config.toml
vocab_size = 2048
lr_mult_o = 0.711
lr_head = 0.00541
warmup_steps = 200
Each number is 128 + 32 x the weight over the matrix's rms, rounded and kept within 0 to 255. Layers, rows and columns count from 0. Numbers have three digits each.

# down: layer 6 MLP down (transposed), 512x128, rms 0.061, rows 352-451, columns 64-127
# up: layer 6 MLP up, 512x128, rms 0.135, rows 353-452, columns 64-127
down352:146134098173126141124122161114135090113104057137082162138124113190154145089130187096128129161123146115136091123154149064132114123089096151154163103124121141039159141201160144121124163172190100
up353:128100124113192140149085041145142120225090171137150060105146140117177132176135095188130160077140139122144081096156147122122113147159126053098144117169090122135093175132132169163133064055114116
down353:130170155138135124126161135142131157144094068102129126112174126085113201127136160151064086109074132158150145076130096129109057184183139122115174106105089173151095087077183089123132120088169147
up354:090113142105141140074129137139142108159148166102106155040080135130124087159154107148057150153145135157106183108107176121132114123112108129156136106147144109074146110145117153177137078128160115
down354:123164109161133101105165130128102143136118128108169096169156122158208113133132116106115127127102106155149050130133112184151152114153142105069167183140149167130127156068141136106130150137071123
up355:098131100122126131144114170125124115164124160129123102061079097094095126159108158094089119088134161089165139115176158138126168159104096133127158091165107136186127124141085142145073110100134176
down355:154129179168121158139151114129124137105105086144086114104146122141143076132130147165169115117118097163162103113087134115136064117135094167155115127144111076083160128128139140100163122156146115
up356:098117081170113142078165124124131184084138138152173102212104121139177069123137129143114161128145112164145138141081164059149185126149086119152145100110135104113169165154088131130134079125101235
down356:120152121128148169132122101166137065130091081125136127059148079087073122138098091147174082134110107111174143142115085161115158130161145190116120118124156123098127100150134103159139129157178068
up357:154137110135134141155060122116167122119135140166165159151055063135160098105152133098055082156148162190089158119122115166184136128141175197095137100145090134117127127090118131117058116115142087
down357:107085102128117142113167110153061164094141128153125117098135171178145172127121084117072150107163098135110073150134142123088153099123122107076186120121161098106084126173172171141103053147081143
up358:129128125139185140078097127205053165130171131080108119154160105125108126189137183134104120097114123125116116089139135076089122156130142079112100138148130125115144160090118117132097133139105173
down358:156115106168156135162164165173109166100134099145133161179162103091073086128165161155163107107115150155183143125107121121063099171129114106166135165128143172112104159134151147136156140108129108
up359:100103177125143100142097068118078170103128175122243104196057128146167098105136126135147153129145128162164095153093176113106138041095084104152150150119185145082184155095133110103143097128034138
down359:134082104135102141128134139081150162113110105163141133153095085134107061137127161119203213169149125055140151134118132168157162136148151129144115165197112135071197157152187184152080140171118131
up360:116116138127133149138087136157109059158110119118138087167150058126223126102133131151197111064087109093100117127095091140103078119105176131170145100145126144114190162154083145129187125078108095
down360:113123105148104158085125130193128093151118175066123168116098187128074124113136193113129098107145190091205106204162138163100199159130086141140133122034097071147150128087124194070096119129164140
up361:117137140064081107079114085094067174119124089054124145087132151132103116169120156145129157110163144149128117162092176097132092096096075055188167148203133166144115170175084166190146194160129128
down361:143114147099174132194172133157092104076186184146137172165121131072142138090058126134157133213143099117115188121084016128128143151148123147144091121130124085083110140166131141098101139150086150
up362:124084138125091117111123151129110081178166078187132112135103104142172113095142136093155116128136100132144112127191156098129096116129164096126151164122121131144120156106118098188142135092147068
down362:153098136144150103132146085136126142122140089156154158096133066130117089110127078173113137158119142158098071148141135105116087181105126075113123061159087127134148118120115164128149121159198126
up363:118126104111092093138118065112084162153107124165168157154142196139096105111137214126145145085129174157125077070095106123120059131175071093108158125123091169128116138132159110107130093089107158
down363:118160163086111107145126153143070174166101166186109111076107114114128090143132108110115145171125101115165165185137111110124165153136179080132168099115110105167120127060083133152083108086139124
up364:121118113089106132157140139144140080150121084100095126115144137121219093119151096145103112073148185135113096138158154150197138173106110116098118124141178055127161108119149145099179127139081098
down364:162096112097128162159106070096090020099169083108136168110150143148123122092109156140176063122060068149172118073138067158125149124143106141095118082124161079126150139144137190154118107196124176
up365:198133125149138064093133087099119072147149086190122111161095172112107082171145165177162086131150089092119173123210116101093066098122153126145087163158074130106192091144134061165096135155177121
down365:062078157043147089116118106139087158145132147155105160161167076135134119177115106104097140164078137096174113166087155107144145145048123096174053100163143189154117113138030166085158075144129131
up366:163096101167090119089080143060204140144122143156112102131113119139138102165080178124135118130128133095127106122142127103168180175150185097157167089187152164128080177137149094117095156146090098
down366:108103065170070117098087105097144137164144161115081157074105150161130157094122107180061123140103120145138089163103172158061105135086095142103158116152141135190161167160116136116171099173117161
up367:124074170070048098151212135191111107121168084162131152111145078143140186201165142147164171128165074169092181114170071160146141056107140094161089150163125117108127118075196051099187133102080127
down367:096173145167130150117132111070182064078159105127087164146095054103105161174145126088150121187079082143085163164124180098090146174122164087176093109203044081165125111147216128184151119134131203
up368:116138145120132194130176079111127148128083126154126198094099155155163112110112117117146121106128112137102086129099131154114123035174089134082151180103119146098138133158088130085107124127164097
down368:142158088194111115130115080126068119138152220176148155124165072092107122097085127173064147124111104069065169093113134138103186108115149149135123145141125138111160147095172065151176154181114094
up369:095081112071176177060062161098110079141170148187148084164119179097199094160143144133142124157151150170087143123154082144098122054092161147136123102148168179126116142109111069174137177118126139
down369:131089133117151213122159141146139075099079127137184126147073112139161154172117141135120135096185110141144103171133106095095081185183039098067092193131116150129155134157127180163120180118085119
up370:114108097155136120146113149159120110129143127120079095181120116113203115125136120110159077168163125161130145135124104149141175135168084121177145131117154149123177102170118061127167138124124163
down370:159114139132142144130135149144124091191137128134149138073103122117091153122125157140095133129102139115104107145115145160112059097097137117135130122119101111094100153113131151162081160095156123
up371:162126106142149097139083142154133152158138171099130062160108151144091209125149175104079069084141114115090107165091146153159093137157100155148148100126080135125108160145083118101157168133115148
down371:124068133206090133156132138114108155071129072125192136115099071112142101079091113158148082180154096151120133111110078093212111197141163129118148120143206161162189034128149153155110149205076093
up372:171147115051112116167056093111143120119173120152165109165091165125110160138189097120116040146134097121192131144080121086143141094129186101154188157130116122145164079158166167156071079127130121
down372:070094124066083140136124110000177100046143128142179173086166169145170159155135102143132112121099101091165096116200148123139137078144106134149106098129124071165134160080128100118119194130176163
up373:177119062097087135119059157164107155125149191099128157128162107156084117109127133088186146102169135129151126084137087137078179130207125139160076067115111105124186102148147141129112176160141149
down373:061118094147199100125168123146090129133115116168121129153126155127132101028091178110101129123097132134103136140148175148108124166061128146121129145108164114119127125185079141123194127079150147
up374:078091100143080152149081077107073116100169126173164159213136190104163099110097125081110101131147097133155125142126187130072109076136080055075216096165147123163095162135175077132055165131161171
down374:093088153156175157120172175093117099101086116128177198196141086165133066160110115166075151140148163122138080165123150115063144113113194186079157108102186095119188088152073136069107099146078143
up375:113076167159091160103150052121148147131197074173162155156145096108160127153091128144089121166164146119078129098107132182153154108106172098109200217108100114042091140158094134170112200158060139
down375:154141107126120045159136109137166082171204079124121171132196177101110194142152081138122098152167145067140105168146123115121084135081094115090181118096119111131127137204132160141143131158176158
up376:109145137080125073151129117108106123158110159222148130171106184169145157152160083065063154150096152077120188147083069103130154123081104184099218158108183148062070139099105078073114129173208135
down376:112111090109120139158210196093116055135118063100132130134105079093139183123094118148097103178153133142112141117182166164177117109103108141140087115174095127108169139194110127176185181138109119
up377:086135115149103149110146190138136111141070173129044167142143098107175145123065141164136124104149150105136143115145077100145118155121127120147198113140105160119094070106108063123109123143109170
down377:158121110102115082100120146119131104115164139121153119100119122183120113138139097093107166117106131162114117194092129177117144164087097132167114103105099120137135178131126131141102169120171098
up378:128118075210110085142141116164140131147092131124117104181069153164105093072101145110078147131160150204146093133106132168144104097085125121140135133162125115107126117142140157128152115186151153
down378:148186182044175112133097174173167124120148135075119149131113108089136169124130056113126117120134115111139080164158175106148098112137151124115066112137153096121158094109132098096165121109170147
up379:199122070144101144097133098140125141087169131157113077135155047139175116154109202080105116068146156078110155104133135166182106094145154143127154088192127153156097136073128132166149161119140113
down379:127126128158108110152099142200128094159057095200140146162112119140140140120142124145127124173148120119125151161166190140183064150093096091187074166071107109120153127132127134075140152125118090
up380:089144136107072111161075156123182130096141121139175135144135113127108168162106053155108158178111121100105114123127113170202142109102114111052173105147168104123074087153128154140149090195085136
down380:153181146146134151035158119146163109099158098145101154074140179119094202199181150138123156115146115133179136134121156148121124121158168098192047102114169071156103132074198116043153103102094130
up381:107164099181123106115130100103161096147079071123123144164101127096127070103100145118126131119111081118156119170111104074133152180116161193143103153162159127136204142148140136153166118136104111
down381:107098112097083109155115115155084100166160156101123130064134112099084165099098145193097136123135132073131168113115157122118121096098149087127207119115094088117152142090156167136127162120127215
up382:135106099155133114087111130100133131154169150131213203132118159081144126117066101130113103104131166127129179137181109126156126166133167167167116082162138085126078102104128201102118091160209170
down382:182136140154091188170082128112111193121090099129137179066131166086083203119117110120160140167139123182072079133159101125131128156105087139125137115155169128148159146153195112148132196119090099
up383:124137123069137139079111174129132129151141144089158111133113139133153132067103117134131108143150101133161062156171073133142115148141120089158108170123119142124129107167141126113109092118152150
down383:100141107191151102125171116120112113099135172124147168122174144121145140143151110123066106136145140146043139133075155170181195124113143145110084111116149143146118130107108148143134142106140124
up384:160140138108093170089150105039116094157101144100164127125103189142109122121107107075138144142127098112129069146102153131166162086114101067089160103168163128183119152084168160125160172184062095
down384:098064148105118078141134132145076130121086131177137160135149130178118132142163077160150150122052091117121129142121111103106150137131095230143163086149099131088138070173059091124147108122131146
up385:110151143112145160152164067152089083092148076072159085097118155067105112098150125123047117107129096152159087087145111087128191110097191098168158084062128142105120099125123141085167101194145150
down385:134110109158145155155116199153180142129114164107163067127186122096150088158100095155120155103105187088073133101096125137107066128066076124120119129141118165186122151113089110180162124075135138
up386:117149084157130103182116148144090156115143057131154101141169094149135107153115097088111149151088099172058234124119107174171136149110108121191097140160172135144172105145100140161145129147085185
down386:073097149140101131103153153096127168139107166172175127154160133145171154094197127161159149168087101128081112186144084128122132141176148170121097107154156156144122129133132080127122111154139074
up387:110101073159145039142044156145175113182168063123171121162103163090201152069090101097129118066121150133110171094176163166113117111157078157145133126151125128094176109160153132083114170078133181
down387:170110143116029072128125089129145104133124136051102112151186144141105105071114127073140131101146162127111109138030126093160104210157111188103150099114178123128110123109109131185199144085115127
up388:166164084129120104127094098146135115110121144094087093117153104098117133131152140144135165164093062073096131140154168115134113132116094083182136107075099143154108143062131156156141163127111118
down388:156095174123214121126156133118129135165082126129140171114099127135171147134062137132135050120188152117095103136122118076134135113150117170072114105147132118149121160112145087170122089124150119
up389:099158152112083164172111087080154124144104071137146085120103177070124105089096131089137174155129082182132128068190164113162126118111164126179137093098197061061138177170087088084153097139140111
down389:131133113106113137107126125110169083104100175172108164135110101170095183139136120174145096128172147084061186133121211115132130083132158191118108158080146127094122132162122122147146114110150140
up390:110085083098123104112097157085144062121149148128119136068139096148169108143143119136072131137166120101130139138118142139135148115124137164099154126115135185158177106114176133129117109105152179
down390:193151159188116139135174129177096173132117112094154094152130143110149184146066115082162117123116078183127117131144140108091160121117142158152181122191137087142117149154112115100157164134114122
up391:127119106114129094155088134114186191103169111116176137110112067151115159104111117144114145090165132147098123118070113106099139089117107173095097237141150148092112100140159123149173133158080119
down391:082173115125177163113115163116188087161061103162097127072171152174127126144124135129144115122121141094126068081102128144142113106171119114161129078128178119136114102150158130109103195145174174
up392:078120174111119171096123113114097124101131126098087109136141094159130106118153157135171068163079058136152142129092146139093103131204173130170134123119148144130159150135090159136147109168109122
down392:069130133123148144109119135072145121165131176155077077084128115145081132156107075158117131162114146166177086115162115083116127154120158127110157160062111115078159143115157154118145118121151176
up393:030164143084117205134159097105162117091139084117168077113145088155132141136155088096147162145158157149071085153128136123117164141106095185072136177114112122163106120122115148085143110141112163
down393:175099159120095091086132117124101195106108181157125066104118184122080120126095145123097087145130123158180146158095100129159158114135131134160206140165101124103150127141062171130095139164105131
up394:102100072081077132162121144119099117147126166212104132171114104098171102095120160176118090121168153114130182143054146110085135099130143105131150090120145097061163097081090165182126079109174159
down394:111099153191114110149156107134136063148187104080104122101122182167074154209138126151151163161161054122098133107149132164116147185119215135163136110147139132145136091142130083148159136121104140
up395:146126096157107151143182128125032141134102134111177104102103169132124125188104132114120157176117145127119131162080196109122115102103149118102124100113152116100119100100122153136128065109123110
down395:103129093140146125160120143143099088163128101153127143139171094103167134139156164137124119112133083082137080106159176092150116149146069135148144140130104107146123133128086168118169083132089118
up396:150150146098193094118172171132138173099107161161103139061082126128192099103120138124046142092149141159127156183150111132162055166068126121141091155095124131120082114112140089180091133081177125
down396:135123161154163136174155134108143127128156104180107144125134185121152154136145075170106162155153079202097188116128062082137145130132151131094123109143133135094110107157056108141151054102088161
up397:127116121140151151152180140137076124165113145129175118092166139153156127076135143172174140110130099132120086144139146119128081110143096125105157099067162108101133107185140086131116151122133163
down397:147139181115140132122138101124152150147132132172108121156091116193119147092123119158159135149121128117145109122123141130138100110069082146151120166143038100155163124123177121152129172140159135
up398:153162059138113144132145062134178117148171176147115118131163143040135121069088164059114117147093167166117187148151182135142073125133134133130174114124136114121189063096148046184141121101081085
down398:152171145105124118095126122122112151116146128149100116116129154140184117185165156079118104138131102160125165086126139082163122080146124140172081153130092113156105128179103157124176083119123093
up399:090120179132164125092113113080123102154131175079125070191138116108142139109104128107151141140185123150072120154117148123143093106069127149072153103094186125111122158082130108075177130141073216
down399:137105073061156070109124220156143173077186110113192087091134184113125108190116120114105068136098126165178124124172170091071104148195139137119126125062131102132125160182064109139175125164119136
up400:134124125157123196124120181121102138090119101113128131157152134150163139196086131091138111146132117127065122132086138127114069095138141150156117181104126089153144176156108055167163160148119102
down400:110144056092092098156145134184111094119151155126102091118152094095130127113124084142095142137146157138137138158095116151147153090084155108059145150148160118149120054116107144096140156105145124
up401:141134111103127124149180116100124098184108122152096115211144164149134169097093140050105133134123105098119172106152113116118123119097144163088158072103155131072143113161163150163050099123133119
down401:127109115175135101125141101180173147146138137151125169179146080193148112203158143122164124107185057163093083114134157115119148142069117064120122121127164132143090091135122090132098212082088147
up402:166160126141116131207081144109118096152093127142155190103148137113154092129110086135150160121050118123161124145130124106152091103126090079125104119180175109120155175166129137070089166180109119
down402:141087089156122106136177120155105144150195196129065124147119126128136129159153153146112114145192109119160094132053116099168128151156109132139098110083124125150177143100147135118179058120123104
up403:158131125076118078112166158156120097115108176156108110110118116128137105102111127091129150179115168141106118077170106127142113070150153137102104169145119147106167156110126086144102132112094136
down403:103185107127137145127148140113134113062132106139210163117116155116151171156139140146106123121096103111164135127084127127167090050123110144125173084149148086148135092144127083160136172141160114
up404:158145167070093118099130101177094154131072095133118153110138116128101165067099139126114073109108066145089214135134126111103175140121142096112091151156128147184096061125248102135135123128150092
down404:119168073121135117009110102079148061119123103115155131093110104164134175167138135064124167100167120196087176095190190158162117099104129069132154107128125142121145113095131088118176140142126105
up405:140110129145122122153100124161196079122144180099119077166179101153147058166126168105202139104135149138111102109143155152121161148143157082132121093092123156128102145159049129104159067092119115
down405:163165093242153074088126094167154155125141098177134165143082118100095165112177173089095158175104107139151102123075136092065134177118137143118144147124117111149225033152091163172137135117123133
up406:106113141120084123139116131165169106101118132153120083159165104163189110099156156161060143096124118181101158076079110153142174070163104146169123222141122118089143120146083080148164117105162101
down406:165143112086129162107126119155083158186148140146069090125124147158129147155137086124171132105108083160117113109134139107151119180142125104129071141164150103089065130138116140110139131086127080
up407:185084134134114167129156127150171091089118120111116121117208129128138155049209116168199073108140139135086109090109121110155153163199135111148056157031102085139165089166125130124184116157122107
down407:098192182122128130137149105108076109119107119114126083092125178083184147074116089119099090072089108102140121138126141124060167103155130132190119190163100084140145163098160160202080226130164127
up408:123101052108131116075119107140096104102138123115133038128075126134093121165147141132173112152123140091093160120118080094209115200135107123103132134131140133179173114132121108167132162122102131
down408:040168187106146142109174107096154071085099180138093132175131180129149128068120145176121120101110160093137150142161097150121117074158179131134084136109191096161118119113163134119115104147111107
up409:171165138101146080189073157146164147158098119143111169118173097136135118150059065117096145093181102105130145133152097121119181128110127137190175169162100209071074119189129157178106080127140117
down409:091164176099181135149110098092120077070072126092126155142142152179130148129086152094071150156123090140178165093102120147082136115107109162130165112095135105160120127094195104116113185096111141
up410:114158127086141105096062043078132090126120138149156108150134096146131105188126154068161116196166084091106126127142114063135109086160146122127192154142126172139168127108209165179087164136128163
down410:165158167148081171161114126096169154202153074116099133074136147126120085094119132092137170073112122157143142088085160091129135105148105168139105160196120090081133198126113167119129122188166146
up411:133090094150083091133189151146115100132128117149113101140158160137177138151102099098143153122186139146100112176124130143138087095144116106074105129118065121139103127157145158111094098080076192
down411:121141117119128140082075165096128121128065160111171116070122101113089149094104090113147128196070136147152130111123100155089102118079120087083143147158158076143160133091077133165139123193183138
up412:137076128079174107134119156128129107121066156158089151189103144104169119134114139099125114111120141162115147220185118100139134115091121160107146154118144121103086085140157165159108130135176146
down412:107129146096161122127141105087132093148130100131167140144152121121099118123114112118143175139123098131096039123132140107165124125102139135091176057130105119115134115147159126145115131113140132
up413:124142101172103135110054125116152110150176155075130129072159138079082071121128109081134166121152168108143142140200149098129092116148150120094136119146097159133157130166174128148159178151183109
down413:113176142097131117130146172188121139101100098187208162082136118159137164126160116069103121073096099168125123108164131185117136141129118127137135177156123083108098127084117171043066132139059128
up414:131122167143110126102135104157114161096117101145091089135109116140191131132105168131120142118148105160129152135069161064094067167072114143194170113150131115121164127143097095139147116114073074
down414:166097104159143129106119078121104151092113130117196102053207105087119127107179111143084150150129118135165101071148161120190124138100133136182141121109157121157121185103146123093108091140166225
up415:091145130097168110162142107084106136110129125122095149118125129119103107170163121134185085129143150165157089125187118082127070114117174111118174168189074079125135123242093102138144152118119122
down415:118116085119124129139137120156126082161143130159185151199127113183089175139096096162066140148130148099181161175128211099058098130083186134119106088091103093075165123081144121096088051137153112
up416:112090114083102107172153158121242122181149087104179102131132076132152097102121163113106104110158167136105142038117118174169075142102118080066142135076141148099147087144123126113201092137150112
down416:104226149125147144104110176117112161116110126123158104099147147139154135182044174078103101172129120082101175159126118074116174062083128118166139120223136142189129081153124109095052122139138119
up417:154155101123116116118146199136144115136153139119120157220151114081174126153091150148117150131131103157113148090114092131146095152143139119172141096155131105136168179138139106145139097114110125
down417:128125163057146121150154119120139092108102104134143133154077088150162123120189116153117137145168095188117110118153122085170101169196117134111057174203055116122078149130077090104147152088148133
up418:114099099048100080156132126085158135134138125111146195114186147154152162159136101157165153123190093114121101135158155151153121105144137107116148145109071104137083095140152133169114155134145104
down418:216178136127167097077129151123108147135185102104035054092125143068163120123119101087172123120105212058142129161159117119090144171147131130084095069064186157185110096090131163094058094132122199
up419:178130083124144165113125117121134095080145155098161161122090144066152100156115137107128188084101164147109124145184149138132122116105095129126105129125150140116111149062124106185124134216090194
down419:135126106166097112169089067173122132142175119123076096069083163121136181127171130096160090173159078077113106128094111138137110148156061081125125096113115114163200146136143124104190117126159131
up420:132184089122121161064147120123145133165125173104136125091122122121137104121137133116191107086119165078131119077164146109136171176084092133171105175074150049161127128083111139105164116145090113
down420:115064149103098145176139137159173124067081140188127116180134129140116123117201139104123132167102114162105128183084128108132106096107112172112166114176115103109170185197100120217114076116127160
up421:165133074108153120185120127139093083147107184129096129121115119144159161108073167149138124119135074146171132133100118166141159139111168205138134160101114125142115144138121055134126112117123152
down421:100111184076130115106147134123189071127116115087120090068100099163139150148141140123119154103085114120109094120155116132149117119160163131087139146156073215173147119149124150145146176145110151
up422:158124148103165180129178196096154070140073150109181093183192125074132119137116132074128086091169157114127112094121153169161112091160081082114123126104141100123135080121123121157127155170114138
down422:084062166123129122132179133117066095098104101120121131134134128154129116084157100131112111157145106162106130097125172151116131159126170119125152127164104120147121108168192193180185092127144139
up423:089127064148117148149041138181128188100132086109103133075136120132120144134131155217099128127144070127105148104088127115125128109104124087124157179127102095078165113151115089182163134137160160
down423:143122150130184127081143132166135061176109124112102138108146120166137109123094121095189144106161164140084149129080118110157116062118154145142109160159162112103158177119124141087137124136154108
up424:102158100101094115166127140126100162111102162119149122083109121155162116098097131162142160135147102119083084123155132181122131119102106113178093148087131147088158121168151112135107108099125122
down424:134147132142131131088158120128181125126152120122121120121153136111113128118138092136169123160098125150129169127106126088155137117113128135131178127133100096150145165110133168104157163117182132
up425:182165153128110165094122153120064055171189143173110123151114131166120152171065095074129133142103154122071151184160084135160152129125092106111125152153138071124113151106131105141162102120125085
down425:077127115143127175148138169111132139153100161068074130128069091136102147122138128212140133144135145139124118058141115152109090060054129050178133160170080150173117159116098136139140199125183098
up426:122172102115181163092074132104130061124144147087106138158084160158161120102146135100162075141171143140138117104130157063131060099138119131116137118128156102125090108172115125137104136139139126
down426:132046126176168148097126112111093098133078129155104109101121103133112120131093117059101092163075128107111119072111175096150142180141192116115102087136085141121116136082171141098146158189182148
up427:177110100098086150152139130142128100098121144073107125096162124131143114162178126142102123170093118111139096149139133112129062158152152159125124170121169169129121132127090105110079086095163092
down427:156189142152140062096145131093141106117137139097179100141125113134163114177091159115100084110116131098162135120121139141138162131121141159088151183124117148078141123191120127092122076150122120
up428:155156117183123171100114157129150111145101114155143124157156151129151083168101121056158114192101088188075063125095088147071133082168139126080167137099069185179108197159156136151099063090119064
down428:099107126142154085105172158237075167096146173114067131141093177193080134125133119085174090153127149159188109111159177121082124133112108133119127121135116124069109056053172087150107157187136203
up429:083138108125164128152127187085175096141106141132116163158109122097134121115084115135164124135237084137124195200148144065134112102152140105126193107208141146115139113122099099158088017147144086
down429:160162126185130139146122175081060081171102107153108105158152124184119130200121121170175098130105121143138134111090175120101131158130112147147094121104130131112095142169059118114147145140140119
up430:121117167084202109142181090110139123143079157145162108123154081128156080120117129087085152126163113114138103137051115224120133096244144124186130147139120137164123131135084068140135106172101135
down430:159133124093064116092177122115170133178130130125141152075165136114140105120117132100116130129137090213122143158115111137126144142077142073190083131045219110078104087118082126122170061074157134
up431:131209125167088110099129079065175170105090187106146099126141135117084113210048135108137160139105167126117086154182162067223155118128070167077140191134107106071166092138166086124119134104088125
down431:147114104108113168096131130135129119148170144101149133091081123139139141073173122129205114087103119164124065074114161116091147094175119143164111094148117138165095188143029114112106114177137188
up432:142141145047106156094099145176153070177181129145207102154104131098101157165127197082078103072156124116091197041127059193139191122121185088117165135094142105140103128085166130107062123084158112
down432:109129157134077117140085118136087120183135197090099086166059100083203114203063176123093133067190154166167097143184105115106116141060124115128119160132092132111174173108153114150137137080200149
up433:108124157098109066107187172151128094076121104098127113112117184136108116150113124142104123185144178120108102078138169125113180108133160124147168133127166070137124163169108096125126128119124074
down433:167111106110109158117121129146126144141160180109118122124106082091119150133165132156090133116149059161123175149133106140182133134180082156127152125080111132170112118137126133116196125120190145
up434:133212122127111113079145117148114130143079097150123122141169147128135140135118121108081104152103092187110133063076142109127161108115156082117116072142100116191158139115098147203085101131106124
down434:079143091137139116113122104060134139054162173118206166174208103080135130085135144153113135074119114117086130143121072053115102102149122118166166134149147087090112114139136103131114155159152156
up435:132080155131123097114085145132143141150134112147137109141139116106159126103101105116150185112180124145046122148195125154063117105139157169118143100164131088134164152149129189126122068141132131
down435:129129137104064187131156124133187147103156067102155162132100153120125117083119172186141078143137187189070111125182067158175101097116213120172119114099141150128133176114120105146116104069170193
up436:108132139144133139134116144119122072124131128130133153101130120112168113149162168135081128077122174170102168128137140136123145131060131130178162151136147104142123161171111110147130132125143149
down436:111139122089125103102082102136132072137062118131158163133080152122092118148125113124144129185129115163145127155162130168159113094166073146105071112054142143125116131130120168098121110155062117
up437:118142116143118128137130110119149072161141119065157147125128115155093087147125126144078117113142136102121088111148104178094102080152119142058157101098105202099153124198106192110104134115108153
down437:145115151202187146162100103114176161136083111128113109109108143125115093080110104113153174096093115120123116133134143087138076081218071131098127112125165092124127144130133120168141132004151107
up438:096101165078145119202086100102120127111084143116137091171126152180088098148128156122174107153142091130116102107123125136140118101096130082107159136126122133156163077157139127153127130094121157
down438:121150142190073133053145138140160091097188117093150100068148141102103100133135113144119104156120111148172130136110102133124147167153135195154147077138164090143082132104129119105120130178098125
up439:075118136112119132137121138068135104154097136133168106086099105142113094061126124099114125154129160146094107162190126146161111083153111113181121151122097154156134138117112104105141151159094142
down439:125109129118134121174139147116118090124117078175196064142109164128181128145143096139121109135123125100145087146116152104088148157109147131093165165119113108092154126118112125090089145085149111
up440:147110086087067130141124085196144140097111119100132160110061164117178155062119110151120087156155182123107108103114111184093129109102141132145152109174051092151095088150092117094202183118184151
down440:169106144112150103066118147144186098133152132143053069111155116096145053140133134117099070136126081143157159123146142158110165111142097115145132176113123116133119134150142101138165107137102171
up441:148095099121174119119139131163139107179143133092104128097068089178144149106114138196135107149133184161130143108212145115167090190094117091140148138103090153118126127124149106156128125168062147
down441:104114183053115119137104113120104174112149159123111154123125117121113090150123159100182116167104125118155124158092117104114158087184165171094091110141128077150122156135141115101072147142084114
up442:178078144132093133081098129118097124157128060086128148135171143164131133138128140123143165139168111140077176102143172100156054157163104149108144108158144124211112135165144077143086112159130164
down442:116105129100109221140129120197139079113136106104078125097154064143134117126184173088172186063147138093134128124128147177142082155120096164154109099113014098114131113165191132142125183159181098
up443:123085112188101143109143121135083036170187138065116107108136137164136163110118080173171151110147134103114093098098090104096069132198149114132119072169139098081144133142158167130081077093148156
down443:129097163068104154193115129108113108161155163177110142107152095094082128161106125101119182094141165100158125136171019159110114126178122101071115130119170049111122102134089099137110174102156115
up444:192116068139101219097144135171091115136092150124098127090155129132149165096096044161112108102132133099126155078110118089147142083157085127170100127127143174161129192121086071136125165152147100
down444:162137161182179126085107139104143165114139186140192108124078131086107049089077182111087150180122103101120050144111087117117115103111120183148093142133126188079134087151098149187131128134134086
up445:147168091116141111169058113147131110111160156164094124178123171137169158133134144134126122084158082140099103123136147145103125141124106127094116114137124140126095104144127147100128161159112087
down445:120099150128178208063158125094126129186153118175113141096135147145124159138125098139161127114066137102096152107131063126138144115117105115171141063116068099141143166098148112159120126104101138
up446:110154123134087169113150088137095136107090144123152112076095076174152102142164105153173123122155115158131153180185100137156083123144092141179118121107157142092106138121110112083075124164117141
down446:172125148126136124115142173156119121162150155113146073139148143126126132089128135124088111120090182135110141114088131143105163143100144148129164147074079100139130125156122118118174131093124122
up447:150192057116132094099071012136121110143114106058113166128160127122140109121133197127146119165119113193147122148137094146173133097119106120095140024106148139110117059138194157073075109106164141
down447:176099084138120075093169132105134091118134081117095169130129129144119098117131157201123104124084139123095191084137154188107152131093152139051105084142132124133174099075116129161127165133142079
up448:133098143109166113092130138187151085119159154084108102112110121150166088141123147155148109121102085112072128092170047137066167186060184061147198104082133105144130118159139137136106123143176159
down448:079095136152086148189102108104151191044140164144101126158123142194046139118152142099117158102148145128100175062123190090198131106124133088139143132143138142066139119097174148141116153164109045
up449:091091110131120145156078146123136096131169079124131055120089121138157079122094172117117130170148072084093189147123102146132081129101109076134148090178094208123128155104110135165128134101079103
down449:136170154101134204078131125146092115107114128130099134098088185059095117207116144129189121120129142118104113100136125056128132102102110106082086126160177172205122121173148114083131136099141132
up450:052150114115128118062108156152116110179120142145107095141109118149142121113106139103114106120090101139109142139142104137142136132101124126157111119115112130147175059153096113074158115151088121
down450:158108147164147149166160107156110190089133177134130162091161146083082119160141093142113069144145196138120084152142111160128150153153113129131105116133115103120109092090133069134108101129097153
up451:084149063135109137137111115089196133127119104118154093160106099158128128078137115093074129084155162088119140122119172145140136107136122102160157117093114182161159052074134182105138122118131132
down451:120130103182115118082143089181079131134138111112133126131140091136122155106174126098205136153134093134150193145120121124070094108068105127102148198113240120108109166131114114145152119127113118
up452:147158070051127150126098199140107133061137145081142188123110141191170090127169140135123120116144093080116151170089157180146114096156071083103140115162170075099136107154118142132124183081118115